{
  "intermediate_size": 1728,
  "lr_mult_o": 1.5,
  "max_seq_len": 512
}
Each number is 500 + 40 x the weight over the matrix's rms, rounded and kept within 0 to 999. Layers, rows and columns count from 0. Numbers have three digits each.

# layer 4 MLP gate, 1728x640, rms 0.0812, rows 784-855, columns 448-511
531559505444483425546537507469529494586470496491456474543528541497498554475506495515491489492571433481543494473457499476429471480516518509530544466481499430497510544512468528552482464445455486
491518513494500501457508487485468445578523438543545469525477579427479582532555588524542518432419506481440520554412509483486572451540534529504498475560488512504460481470452489483521503487492479
453447504541528516457506541480531529473465443489558449581428512515489432455521504484524490555565531441588469567457543484556457490503500583452506476533442467506491516508515574446479507535532517
464529477501566476557491503481485514518471526545443444558523488490562549469480542571553549548530556571547513565616533516425530546527567547534534478460531532538539465516584562491482393494474467
467498477483473495534459508519507510518513462563447496490468540464506492502487509532489562443520499521533536519516478501527439461447467451475510519522523436498508453437458522417506607522479478
481490491513530518496527461541530439474471520557441501500527553520479517489515525456443554460407498485516459544574544502588529440517526551493487451513535536542512546508473483543483453500475502
446452507528496521486552493470530568500525508424559474500481604517444512501425448458491530410470486426489536466428528472463476519509571522539504478581499455452557451494511517480514616453538503
562545560597475446481445539552601459534460468543403487545456499510474548526536511437477490482497443464439534496571507562445533565457538436510483507421425516399545476447593519456607549452601499
509532528482566586550464530475451538483492480479518479514562433551498477490523504535427497508536546490564500443532499455508499543542510507537530522462525483463524464475531538515614481562433476
444595476517463497437470497477552478434542477542471497441462517563544501457490475501518563489507487473517528493537489462500420524448494569443493473499482553524539437501439574438498541490504435
448478472526414463544457494541456510537528485509453501426513531563568479521470544546670547529484490499529500485542498543517476504557512503559515516497524488506566482492411535502541504525423488
530501539541493544531513523499558518559536576487516525472465519479480463463557502475515479482474554454583515591480465492548501465438414538521451518524383498476457573509518456526461585488565487
487483501543471423569495475513462503488523465525554465466472473497495514533506492506530481550483521545438506452539433518519564506438467485535535483457475457509465476463533559514512476462491490
488516434474545488520510532509506487507483511554499502529469578494507450490503527382432548448463505516494540507505507512527509524388470516549446556479578490400523496480497593412441504568570484
480512521519465509500468518493525553532512498550481545449561492560515513457515466506519404518504523459502492500484542484480492493509535476526522465468468522486477530559433498473485480530488502
450467502489516458549537534469505504485526529507454419439483393496554519502514553534569466504584532549524520499474505477433557515453497533469506505528577518514503476519505484480493512525535565
536518510489459506558485522445542470506526419543460532505541514519530508550479502505475411466445504517504502605515543493495479466519513435543538531464501503459429569510529504509456440452529546
598590545440463518504424490438496499483494459536493458543460479500398525558518404471546493464558422545451536532504530502463544507482520508467433451484466531456509534461573505498581570469498559
537466513531474487544596452482531511505512496538523531425478490433557501501549520567473543480421535462470520534542508585472474498555518598488579504475484437543469606447516498470494476500459511
560433533481480489509497538504530432516507455485545521556521563543474522436548513544546510551498526477482511539559513571509548491546533468548528510561506438489471501470421507526514561510464564
500524511540482498503486546452428485561500504482455517430460482539554478574521502542549513530525521492550473487496494475501465496506472530518495484595456459524571513534526536473472613577522482
444473551464454421481491521517477511559470441445569550517454490521383483516519540520572475594516512510508486538494558405502545477503512514485526406500462449431562544494547387485413555582462461
536493500473446506509483525587547427522494467519476474511477463514469514517518482506462464466557495474559488519547490499481501437483510500539537504503473468505501488504468542427472482539531495
491506532483439555484491527449581410500469486509518529543524506458527478406552522546492534432540501533528464463496470446463536452527460459472463565517486477549649439472497507484454479503493497
484481533509480487457504428555526459495539509495449568456465532501486515511478482477578566458510411556503549531558424516472470480483516497542448472495513525471561496471518497576570438514523545
513532499445491494501513497474544506489451539517528493463478476509498530551471483471472491511528520480543526484460497513495544476505518550489544517474465550524496518513506458449444448468475491
491423507477520521554538518531550559495532527495508490509479436470530506498516464517553450499568507537482434551479610539475476498446564484526513577459493539389523476485536476480589507449508450
544452489543466495573502547500517495469497512472569495427456480484529511491536479510621470500542531507518489484408533508450535477478412512522476533555529452524513516434552517452430488526546519
426496524573484444456498449509493462516514534501545475541488450493508501404457485501477490463489457498466531496596537505467573519469511466436473476563473504462492548531497606543504504490442481
503567466459531485479498510524479556461544531516576468569458477474445489496511496460512548541550539552490555487501501537461406501502504547422516516472440530503524446470539518492444476563490514
483495457497513461499437515531481492523483423452468545490508464503534587520469508505486517575429473502503455473523558619525574494549551462530547504606483550480517470483536514474540514494524530
455522437505519483526499470444607574506419542514496455517559528536511471532501524459518531495458468521475424515488538506481523499499487495471516468466471426555523409469522471488548540479467518
478568516431448477510452472515605486540602487496504498541516425476496521509451523532551571551422584492520466500494452543533532514518451454503494520447520485451429518511410439462509465504522478
474484503523391467472549484551483496542526550477512474408499466521531457397579514442506517518469534539519481518453511490440491519529510456487476479493479481534532462454481471519556466474557463
502513456552509479444489499472536522556476531505548396504498548500519526477449462548492557408516526430446521472505464443522542439430575520513444568463439496491565472487533480570533503524467505
504503519510553496496493536571512496514481473416538443501473513513537454518420547492525511476529541497535503502446543479560510435508467467484516524474541495486461522499483486497548534486462499
568459493434445450465508459480489501530548593480482518538490488556513574511421514481510422437485526510508517537454440523443524520533557499472475492396502441490541491500456552531528519546524473
484536551508556494529570540540572512462499498502422553520488501540507493520485517531538570596459498505403483483495523459503414514491555506567400489513535462537526492536445518428476544438473471
500455448519499510581452522537561528558500526506534494551486421525521529534519522515514503541433512567574481463544583469469592488517520542437504500533555464495577514559490463548516488487503428
532497511498509426553521532517520565537509437496484478479495467481431529567447496458566506485527517434488531452482492537479476533558439505536532533521505466477514560522507467548488495467526537
411461530530495493493457496531422566546504512493521490497473406516523516494465543502498492476485442496457508534470495507507527464472478446500507548558427499488568544511450511456467504473456474
444547502479517556486439467523533563421524494474513545490533430555537507533532459425528505421477477523566489519541490527427528603540485489481530453426490568504529469519494528532465498475452508
504506535568510484572531458449472476448557475381451467474499456514498506524543503486511464490559471507530522497562485488520489514583470494503541502480463558431472513502484454512554476514516538
497446496506450502490514502490532472562558542490504518514488437469445504464418470529473460524525613525514568452539498450467490520476509435454498576592538491413567487495486549493500538536475487
449494487537547446571489465535536483513445534510442377587576422599432480525527511485544526542527493536511459469479441450515516504536567525514484511446524489470475519507545529482546439484486456
556463488478477524532517519494448418518549560451542534542502511525499540477453542479531481560487618462446465530476549536438545493450483501492533479486403526547494546467439421574512451501492464
448430545543517527518463496512482481498460530425528493464608467443498492518504536516477472499520527533489524473480471504526537465521552506503429495561560433447516479551478571536535469553469507
455480501463458493547447535465475546461583404494497483523587501523422592501490459458435455399518503483512516488485442531420479493550405478472439423515545505524482505514524507541439495363488421
512541470524521528510529465461449552498510488514445510465547483529410558474449546529520560444488544476434504533493431488515520459509507547458482453521530510508431486522489451522396527475543498
524482428524536519504558430550626623474470523443434544538428524561497495463504494558512547497503488470477451539486495586492527547438516436412414562436437538548521438522535515526567460561547483
493455495548494515426479488446495479490473493498473494545490521502499499454403490529452495491478454454488531455494472577494444506474448488505552496490512512454476643472526465431525524571543428
439452498540533431473489479536486460493484499461500561499461456494539473483464491477577480525510405489420524497479493553458499475578498550573484494448484529485426479512538483480533519494510521
498543485492501435484550514478481607514530529506542531481462455485480519512537441509544478441526465444548580480547520578487557517536499455545464523475442567522524503471610487563500513425427438
481492521505490550519480488455485457554588578491477415467497516437531537460483481467551480534474538400455504525475481489426499463532510473449468594526483446542461519489536483562415526428552489
525478458517490478495547480460394518487510493522496446510516448559500474492500591499472508564496534476516490459472483478479429421489524580473500537549458568442485486557516517517544476489605548
536481540499505517494456478482544471506530469528534527528496496448465453545566495550456556403502538538554560465431544479471556554548543523454430457538467461470480505453530538565527457476484484
523479463527433418516475543472519509501507468484411509514538477474524516488386475524501521470506483537515477431508568496543571510522475481528494459520526447513467529511473499515519524584553487
476502525457448437529504547593527528515519491442482480498537493512476525482494544468526542449504506522459579500475556469508510507502505504481472576534465537522508561492521510519578444499512467
479523560509533477536543523471488436376495584472484464515569490523506521449509621573521507542437548473643556498528534471491554444466534463476544528492404483470502468472502466543549536511463457
451475467498497428494490604527531509487599509412497508548477497470499461479581527492442453494514516466453517615517508529455445486512518470537440494507456552489475487488536519514502456422495579
512530504518533502503489478447415503534567530475490507455480516531509510505383532549553579549495463533482449502495518519559461436473496472498500499485491484548539483481467510420551525566466487
497447464532495517468530528550529456514526523483552451483505476495493457503522489501461447498482554462472496521527492497490567502542496511453520516510471502501470484482528504470405455510513537
479534466532529472498500480456508468531514421496499550532448480449485499512488490503521467516529431497471521468493486474509510463485464430464554480550447496505467522458452530543445541585500481
489495495524545562520552510586426510509497488425492514527515530466490508450491525473525531510502435497531484484493528498563515487499597470504534533485429601467540484528500525548422511453430446
476410454531470493497448468512519504508500463478460414578462526516526541490528497451524523440468474523459565570483597526429508535498522530494561499546525449468403497560526472556479467508480458
569472552528459503425519545438574482520495470512519544593541573592431532490414491435475536508419539450433481554459580463399438473481612505485511565496513527526531482529514441577543491482487535
497528481496501538461525529512523502467400523464489475498551474486507526464397502488534480496525502476500533616527490538488511556494516498461520463496440508522549507495545502497508452516502505
516459588453457530531480456463549494529516533478549528517582457505434592512466542527515555544486522524461467576504416522499513540529541475485569425535474428495550538505458477532539516477488496
474571545455421493491571497439512498520488546498487468513472542422533457510430518492460488527402522509463485590517543477442418507492508499496562479463472471576539508463458475476562425494440505
529522511484492446479457472512484522474500524518468536490511538500486469533545595449534461492469533493513439531513454494514464468527507503463475471474501479474491525518478571525505446495492516
477453518553546445566474500407553457532527498471579506539491486581554466420534498506512491477518480502451515498548494513569558449527430464467493514506540530525472529482486498456491479534572496
447476553568562420483507562425466466519429508502510461462461535528469465540417464568531507473525571460491449431589506518529525504484514531496471473517531504524530489519515521558532480569500517
# layer 4 MLP up, 1728x640, rms 0.0853, rows 784-854, columns 448-511
550496530499474527569512492543559516508556418447504465580523492405491503411518435515507499531482541492473483489531529540483455520468553459504466553513553418405498542524518510509574469530520469
491526558453519419471539412535435516493440496526462482513472491521437560600505469497467590511529541475437504533505400524556494440476483530474508468537466544456551512507561468522465509467520456
388474563500490575533455492511561479503499484490593497449456505564537470508515522472436509540493459450541492411465512478480449500480468390503469470538474521472509460417442564451494450460587455
532447493507495438514568552504414590463513449523467503435490453517541495553541470537493534523492520516508514467544502427446509550512516509436453529492520501463611500442546469521535507462562563
435480457479526528488579562503530479514582474499505420516434503492483450457482396536544495484493552487546533542510527452486482493504511517492476519492473496492510493439467525507419443476480559
503465526490478511480474430436444532431463508453586528537496478476482478462499487476501555546427532620461593428601504538459479493463489499484468573504494508476462534514573556504499550490500529
479470492514488481447441492475582487497479520524471473503488488556487475530485504528529444543444573482457489490478538518495512507508501450515546523560481526458532512517497430438496448504480572
574573489486423460497485531532604464448534470526498463504494479472514495560570552432510485484533553478486513432595528475504549538512539484531470538468491542350484492479501458534565570422589503
567571496497529509531537531529548500518469537518458518498521504531480512507502535533590465493553502524467525516482494484511465533585587534528417426454455469487510476433496542476615510559483519
467529546537534424499460520545523550491451519441520557597486513494480545486439511580505556440507550546569472552502460422554532564522445480501548548429456488503477478478517476585564488546554528
485528495455463641399376513438467379529492580495527496557539571479451549532490487476484478478506459468451429424550538422518548561529376456537555472538461509484412483519592516499501478514424505
520588442583483398502520499490478478420460490529470462511411472479481514510520443511482497525504438533492465428510504529454507447488550521475502445517495495496442528461447455556476577407444524
528532494499508486445508504564476587517510533430517472448459565460504489529449560585445471448481407530493456531490452531443504499425538494391476491519526522488512454474462532445501476533565514
504528471497516540475460517518489440493496540558520519487536522434476483541535448440524443479535417495528569484553563535538507492514561525447449498477580493429529450513533565448496475473564529
377558464456470400461418548512478466487515469558516547547560476417530535504445488551491487453476528492481523518450561490498535484510495524448470507528506491469477442514532475419520453491482572
440478467480456456458456412490468431512473412480535503491498506543505488513574485507472515470474497474525520468540499535559458507495450440517504527522508558495470479541511479507476498441527548
412460478465575546480533560404503519492477458502604502484539484519454521509524515481498478576476515516496462579517529506497449489495433530524520480524566510462641458574487469477500368484482576
466499576487569592586535497568499429539526494511508503555514535568488492548493549561493500421494491509553410410490520521529537482468520509497510393502431527431506476496463472613415550532508441
576395452500472497448456531524438474405443506492469461458452486489516489533534481503495498507528499494484491512409439469434506492466512536522390500512535492415519469501513446459442511543485444
492411454463478550492487527541516461564490530514545592582459532533502528476463478576413437529511519558405468520501551475506491484498480557519460471522508461442502481455497497521529561492483563
544478423505532513510479488457422489536493528460504504579466485472509449512485514529455560471577481533442530467558493473556501465514470548494564474485563552512499519438462495565493529432536476
472484543523527472485467496492522535565544546479499431536492542563550522483418442538545579448494446491425460462517506609465517512498501537565526534513542478560447446482569529457527557512520579
534528537526474505464503521526505525454607489521479476486543567475527446455489496471481489477466592520476540574514554493494494448476517537468526458547472505493501460566512562420505564555558542
511447514508560462467603457459447473519521563545514545489516555493477509477543487436451449492518476406536509534502516524569500514495504492529482518558505520495441549509420519461470477494524471
502443517513497520510476506560557490513520467546468520488472440460437465489463503524482506457504457540467520541506580522558532493507493505512455497506539546521468490584567522535523433569466539
471513500472471524538597492431532490503492536563482498494498520473555477515518523484519520492498547583501477503481454518526456525554487470458557445472516513451463454475493503537462531463471521
497489512511449507451497488460424553496557467501561481396392562524517502528492519496570558482456492488493529458526420483545454502499555483467457428534548462437528522415513487505554448533492523
441389508452528479520516535426486430486455463545534456460458493463540442532509509440512531535462522458482488460451504499518441435496516456477490513531622483439498529446437483473501481517414470
531453538514543531547386513487487488457477534495514473481472436427544584511555553544543445542415532522541493505493503514398493513567551517493482522517606457426454462475479459524461559497515601
507498589495474504544449458529482568564487548499512502535472535498488598559574472475533460488489467429521496539495559514486430478526478443511543517511438458528537423542505529461546469402475559
546504533521469568491475542496477481554488517466463510534507442529449512460471519499513521463455534451526494461531495527508534495453494435483498519511534475516577428430494485428570561505504527
567464464468558514529516511506587536453520550528461513486522520506518455494462554442463486445560523467508479479471547475484438530539505457624526516456555461487512540453512516498418542566507516
479618495476515540507453503489418409541428459472455430518534483452465485565513458540497533530473538494466559559527518501511495524544464537485530480456474507463503491461504503501510438459448558
495435532507524430470442442504515545531524517534470529487522563499431424523519592529547446505488544567497536470447543514515499493490514469487532547538512545485467474503541543533398560465551526
529501504516508525517541507545489547509461504524454495588514543474539506523471463503563456468412525507429503505587412471556477478444552512510464505454530493474520464521533516541494467543483512
484550505471484475496449537445572496501532432484434436507549422518454486534486510454399461514563505489523526517455421527528519554498512471504510471503468475473481555476546556497486527487441467
533553460485510557448546487440472433449501533454567463534501571505361512534523486452512489483495473500476518546479450516544469527453514518500582476469449469614547554499461432545510539472484584
489480527595515560533451502489518503479529465492501482562479492527547479478592526514476460480471496441482477543486516521502407537496498492494498497536462459480491528491511482400445486509599533
497490466486480557436558544535492451427433528518390481554563454503519522507536443476502452500561484495522424559565512546477502475499508549426524486529432485470534489497587490512459486428586503
524529555554484549499535533460510477516502480540496478501528562493490540455528556564489513485556504552516499425515509476558468460516491523500518533456506437482464467524536532464491569492504513
487500487432519447481490581534518535516479558486493514494565568477526492471470506531383503457473500553414464478542504465500530503506507548487525493547509495509453496534544521567452469524531413
459445512521512524451483478484429483492529544421521451518492590489507540550516550350473543510443494493486459479506455442469506487558498523519473538549540447468499473502508547600524475434490476
443538514476492526455510494474526521466480497447529519520448531500523501517456496489533479408544539495538514532472524520464476510496492462424500497488447537532469493487507465491573511509490510
440513480473461495494450525490481513552503449504486511442517523491482515488454481450538510422502516464511472455455497473529465511485503455498449430518496514486454503495501543464563479558499518
484457538448493499566529447503549520467478507511536538538482522507538471434543467498506542499490503496471504534535525455597413487473536477488512506492491549480461392458458549456466518527498587
503539489523556496523544443481490462475578491476430461547508559443435494476477487533497446493556571495514500546450507505487535471514490536478521478490504522471516471459547483498460470492517507
459426544488526482480533506488497460496462462453466481609458447449524445489456530492497547515556543566500565536431574550534550532518491574498399584526514491517523484535499529462441533473586463
464467533558518554418521461554484505548530513474585542541410527499448545457583560523522501492465490561525493507466483497478488546504434450497462470524494478562443571451513487553546510459417502
467510600456542465470476497571477583504525544465494445454560535446474498477497515517500447565501528542486492501473545462526520440446483435481536464513517467510406473512556528505449500556550433
457449536424518541448438543490531496563459476516505459446452470502501474485472471530517524520509559447484570579457514561520527471548488541524468547496458482474473497510505468533525518490556495
562498451559500558531470490499500447483500450509522518509521485508505499529443565504513463492515484500432511573539476473496482469454491496447510483514473447497480435419427523488534491441512527
504505454529480528514545460417486530521483449492500607528477525489438511538384497504501519500462516467487521495505478513561465459521536523442525499503471483473506530521531502542446571521490427
474496518563496457461462468537474536497561545529528490525530468547510517564426434559517499534508502525468476579454564489472599451494591434497556491420525564419532516523521464522471420484522423
540480489462500553542501553448505416543506561493521509487517531458497487459476409513472582539498549511475529562449465489503484508524492550431447526433440470471493536550533552467494557484597511
523492465489552446563493534502518505542550482530439483542467500480462487518437507504500458467547531514510479454454542564488461469544552521465517576510447527605440396509579522518433458514430468
503470482467505509478558496516518502473517475463481445537494517542556466451481458583554506499447474511458470454542505495514473522539475502485523530463559518501449529486505563406507427547518534
575547459556511527450447507460478541522539512439482462475597558516557504513529461500566475526485466505485469484510510532393504497436496489508513515540587447502497461507481427475558555481450525
544455449562485452587518427561520461497496470485496488486467449504510459479524464464522472491444472514505528469498523495496498472496464462638566467442517510486576540479604474542515489473509540
586494524520528483452468515494565538457468513487479551471437505568564517508491554559507528505535491502494444530499479520462513497449568528503465488503496467451530506522588572442514450512582547
559550533530448547479500512474499492476524512563489405435460462521487471525478466404511489525598437504521538432514575594471482454480501477489485458521492480499481443443450526507492525536422504
512520558491500497553561488530541430512499524525563571534572439504458521529403532416540495503518522452511591477478460506556553454454580510457488515557463464500487540509519429531509508430503534
528502469494493431576508482447469480477520472507467524539498472492452485485531509385512497525544488483573504514490554511489536464462509514532513420526557449494494421500447574467468493552538527
520499492464520507453467532523481515459474477451532544554537430501523490534538502522444479543478437603472501497551553460483438556524530505459498503515509593518551530488501463478513549492590526
484548496385510442458519499536541514432479531535463553382463488527499493499467445457565512435452491468521563449514549519506454487428491560522581518497482541509454514572551455537498501467460498
508470518431530462473493490483568536405460458577494610459470462455529524456530460505457502508567584507509519547584472485493565503514477512484479501520509455484459497565486574466532361476599413
479591474470486418449462488478459506521472461500477526489536512511536546582557528561396434485593500505557509552512500514474532531544460468481492494527537485498504540533533494524476479565432438
484468469520501439498497519499499552547547531510509550484497450504516472468532503557501563493478502475441544462542500480479468521513497488542453461528482474460482557504486501475525533513465543
487500455454446506446601522543524460495536487532477486502549420497491550525482463536527414494554441464509525545535478542532446462472545536428430459479544436448496536477503527466436419450516489
537514462478492463433478527499479457511506482497476483542459527538457527451548461452564616447492482452504501480395500465473514550549534455500522553506604465499463543492519521481491490473531517
472486423467493507499547559463482543571486479457484576513527528556499496475512574516444495559579411469488461499468488540447474453470552444498471471530574484513504471533478445506449508464455503
520413460485526483447428481471500424461508518429532532534413513499544495512575577471487431602464473491427528472540499504490484409468483551494520539471593525471486560523446477511459499472499503
# layer 4 MLP down (transposed), 1728x640, rms 0.169, rows 784-854, columns 448-511
472455475522483583496537401468524499453481596471521489527523525481516545537546545523500474519524521582449512522448436487448538481533542481543451523455502492470519546470558427540454504520488519
449459449506523503486509493524552443450493465523448506476534522544426434424459498503471494558472616520495523526520484512563457518550464548464454558437476467561496490502544475504506522457549495
480507526484437449483541535573500518502515489544543455484523481395535522489478483539449427589455497544457520590512513495501487488525491511450514452513501493496465510468487508518560441466538439
593558550465531537512485539476415502475565572454571471456442478526480492541518518481495491530564479374456483491464446503501474491494494473454515489529453490433486512431467412504552470591448538
535486448466457474467517468426524495570482484436476455549471480533463476486488480519501501514429486479528526508521485533469485493447490546525485534577486499526509474497498508475527573467558507
507484469494479535466464529478503491561481460507504503531575534496495523530508521538529515508421469368487503453559500518551498464486504489523541458425552525600446477463554560418473538536554519
495516529487393488513460450487525506458477444517480457485448506523492413560507411534472446530543498472492503486572487534513483465491490434492488504508455457509507521491560521466452489514512534
472549433487461438490547461541468489489556475567472506506561530581489501482437486397467521553463471453508472531528500513468466465399572497570508492473464584489431511505488482514560479490507455
498522564470527456482470513502476507506528511510467557475536432542533505464492475462497509587426483496496433513490451423445504484555548501513518538520488505482481511482441493511491424508528507
431486490449460543450495510461536491515495515447538562484509511467510547559523481512498431433529510554509434497481503531543468503505536564532472448428513511598506537536524455539485501571497577
525521546459535486519440478514437589491535489458467458553498487530525473534502520449479465470525512535510498513456530502499497453565519553510556528512495512526505530550498451483552489513482525
468487440558556506482447461448524535496556459502520471520533559538542418498482508496523484450547468517458485551470538436503528525530481450455441495522481496493465535523434532441463476548457495
487566548434557546403505513584510473458497475489482556467577526477497532501522535563506520491439425603493471532500548502554438530423495535505529492536504567463588527457525543491467498519530534
502446472517557503534495499480516568508562553516546496537497591541507482488488476507501483484507486558499518470442536538514497540519464539518480558491575491460499499493519508486505539467521520
556495466513413481470489556494548463496476544547484538396446437508431532493555470530450518486470483538520521555409534470469534584599486542498513449475475499485487534458498526441497574476499570
518478502489561504495514540483553565492513565496447524491493532499586446540479527539480474466525496512407543473500455418476522552531526478504465498499532514491515522513503495536523480476474437
469483440503555514462467480546436526528472506550513512523510518490487489574529536495546446561474515466560582509426524503504490510616435530505586504543467515472552505472527510469511479534530450
494528525558577478489469554574521576481528528498469492571489513548513510636468506537533508451445543571451428500487469550515554492457595509538476484458442509494473476462510494515491588489617457
454478510539514495474470476506513453603498493457567496552425502431520622574482470530483447483541508547485524486502433498470524507508462462466489468552490513517559481575533459516472472501449485
501474514455459545597505487477498487541492539493478455549585454514488490483455513511496520476495512556511530493547534467509510534465515447427479468493519447554452433496569460604464454509456494
520538488505512512573484522497475471536516496506545510477509485414505512426400487593497474564513498421484510515502498528456490529519489496507617500482495483508552461576468527514506396468469543
521574506504490527529481406563528518548553524420508503525505522517657506447547462462463517461512494517443486442532513509522524526489489493514506524532477477502502458509403483545398584517488466
537448529448465445562540423449567514486492494502477458530496497513451477506518527518464458457585454529507494499470484536425475482554507459431473549450457520430467479489443563520500442445470543
495500523496569462497461530479431532472523501516575509478476503539435473422464389493461518490495513529504471507481558501573493562496578507489500510512497469478465521502516456544499491437550448
529535502541534500441519500463489493514552474474505474517499463552483563485495517437520479482515534441534491546505513492522479482538527482493473526477453519486477424481476481449532555476506532
492456535512488505506465485574498500497499433440492531492539465512529537470468471484519542462510470507458521519519539515414476519527477523457431495458501500560497551514459555487504535515495560
470572455489518501482519591553480486547468501493536498416485494507518465502452493465491457545527548527486481551485492470516496464466486417498482447531481503506463485462467510480456476452545513
520464497518478464485524543450527487504480531492505440480560458450458524485451481451458495581461489480480472477525514544524449530433518498563491558495527478500580479531443559461425461467531516
504510495434513546498477521451557410515442542527502548466438466576503492480432528446498474544467584457551483552523496530525475480575524479493514519398479508528508460556473550425433470485528465
457477517517524439502484471517508497505474529563523518619514453523471481496515525469490519475524457500455522515415519474576433525521517436520496550544482476521478504492545501514576520464502537
525530424507500489491570470535484504495449475473555464528497496534531536489571551563554488518458488469535500494499522571555481505483415491556499451457517521548480523499483539493471527467536610
439450505489562458485488561496532428468535539432471498542439480550488497520544466494497466431476523496469575507424541489509460452501459457527477474506533567564489562507514501475525494543519565
607445452380490439571468462518501493547512551544483449459503442433448487529521496480494556470521546538518546460543564492456522471475532515480459484538553439491486561532465508534522520484513506
515462471594522441502448512519468451467442513589487520476561528479502508558531457487528466483540494441532558504467585490542523622587445510591496479591499499476486532439508515568480546364526522
473433525487419521469493495521532494481513463588513547491498558495500497520532455509489513534452524484508422529507466474487527462477510491481470473538496514591490501440537518538474531518547492
540449469514494486473523601492517474514511557475497441509528454495507497507534456536503505492474525497462547460460600453463432573512497488518454466442466532554495475466532397517543575559469482
515545483511536516545535528543526519558540453441534516590445622491462503540486525505489495464551419508514571524503433487493521478497545490475494497529543460558540490525572467483568511460453562
533492532502521561490473580534561472491494514478530493469459508493471561529470460506489516554487430482491509487444484406525484531500466576524488494555580446507559518450525510428415494582465455
541491532510454457553533466477476529443510497542441562555549419421507478518528449496476506568471476464508503483516546557489523488514588453529513480478482489502476440526553463481533434527436536
434468490489553439472530492541458442556560477500446523549527495556511549428504456499485501519501504468522585464467516573562541485503518459516526526463523440492438552469511487576420442521545502
373481574504490495491471517534524509592493512463541464526518509553417483496566508483483571493528537502474518489513503444485411517529520464522479551523538461472482539570514472458547557544570436
495459463503470464463468458478432521489526468490437456514471461464490577437493509472455485555536482463526542610454494563494422504522538560525525465528492528553508488426451491527485459472529506
398441562490477507549512481520535552493547512541507569472499544565535527506509445480513509406514537452412486583554538459514465453452530498474483480462440548497554522503448472502525536490443507
559532508492536450479490535498459442519527506467495598396576507498488534475549490552501460470489563438473529489549567505543503468543541526468471498526458470493504513516448522534533503478474533
491499490536506479566526515382508495472468456514484414582458473519485442565516419517585494484479533583471494469504476499501489489408539457468536573523582510509492488537542488528469512610551501
452534522511517471560495509514493515513534502539476472418601561439532515495443509484473512491522471514487525553472476525468424490476488490483575509391501540501507540486456520505494492491457562
470438534474501484563508508562482429511472552550550540488505500520502393481505537486451513521550497533536517504442519493602519523494495523520449549523496497469504506505429481517472524486524584
493515517522477472505485457456461604482548490574584478592459530524475462459459533447429494479503568549467465457443476508526554537431505501479462495595454518453464487461537531572429480447498558
526474475485466453487431512496564458463526483526520512498504469555572474551499500542521416498456500400504490601494464532507455545526365482465547434503586459501511499561535520520450590457537486
454505573464559511502464468538440498507544490451504468494457544532439457448568449443582511508473463471527531550487532594541492525473432522462491498511433525435480508425484499590476479581533486
526435527475454538545477504474434536449512532480563543479544529521457547557529528530527454453471519493496538586562473478482468512510476456506541555452532477528574466503485559424525482520451490
526518486580552567562447462474478470526502497437518528523530451467512549503469551564472499471498493467541506407498435519580534432528575604560469484512491458458516481518513528524532536549518447
494541485532452469524481566476539515415515541502499566511499517502475519517515563526541525414502460511496473432498432473502462554459441501420450471499538574478554537498504505488491512510478472
527505556441456531498482539467462461465482499478441485513516477503503462515551538451507520527496521550551490499450452498500502478475516547476561513469505506525520520499484444530552553494477548
459562532505522503457429512511505459413460533485525365479508447538506479504494495474492459587514554483478446437506526467538479537531471502442421437495400503550473510515528511570460449503511559
495563474453538485513562519488522536481473525529532540489443511460567519502522508489493544451505482533492487463484549441506521528537511524490524459469473480512499509426408509523499502571466470
571575555474521466479539500522455509556438471485515508491476458494456489488524497583470449480489498497518482476489499478399513534504558500488552539540504514519463492546498467462465506546414567
512474494599491545521459470434543539451517519552495463496473537501434533428442461520592499519487423418532478488515526516510531515521499484514486524485538504557492514503424496472527488496504459
532487453540490510476395430490490502497460525489496534414414499449459490523447558505518494522496470489479429479552498532476542515516439475445500470542495483445503519474461494500435409543465432
470523541524469433464523492549474522551424484500519533483512497526494568519490516456483488539500488476551554454513546508504481445533527535424524448544519483593475496487470513478525559485559508
509511528519469471505518459504583455465506556489447498489423505522511465487465510451510543464463508457503529505499499497518501514583516443562466531484545540436489478489537513490487519466554428
509533516526474498474479449486547499548506500483511511540507489509490488378491507524473489584554529553442427582519488433570397519517489489509560520448523478468474422502472540508490499540572499
534530463419486461475526485498441450491500405480473521539469537419419536532484490495502467532456542524509533468474529395514448490453438514485484490508509556522561446513469503527526567514408516
504480493538504489487469486509493491563527445552443547538501424544540540505505432427548522485478535549535501532549546511532528524499408574528500442463559552476494516458417478457481552470527520
515485441423542533484532447504480568471570485532543556457512521472405461509467500540524498517543485515531539538466520466524430487513483421514557504513522457513540448476566477511577472490457516
471442479479443388496489566501592496460481482571513466535499514457545556546531526532497477422512482494542559485481475511497481447491437484457501453538476518546594487520504570495487538578499509
530526529574556432528501554488478555478485494476557540511543493521529491502495528555486519544528469566511539516515538570526467572443562470458544465505461549486535522411495494463539456554522526
434481484533470494543514502566514513472459448431450482516519525449531531495484532493546550440540462472423509515483543534494542499534477552465452569446486509567510519518466465485401469440487479
588504529430531511513437446463511463530472483449516584461489500480527502500516469413470460554482461488520453481524471470469452520469489456537497528528555517436460532497480461558490499471487494
530424512523476472523535488459499490510451562471496525485551540550484518440517451507504496462560560451456447425541482506524498500462514498585590478467398509508516462502508514518520473499466525
500412438566577553518465547495490402479441541552494485592480473507485467520550527552503540522483514538456543465509477491520475509409452520492524520464505437438493502576528471516559461539504456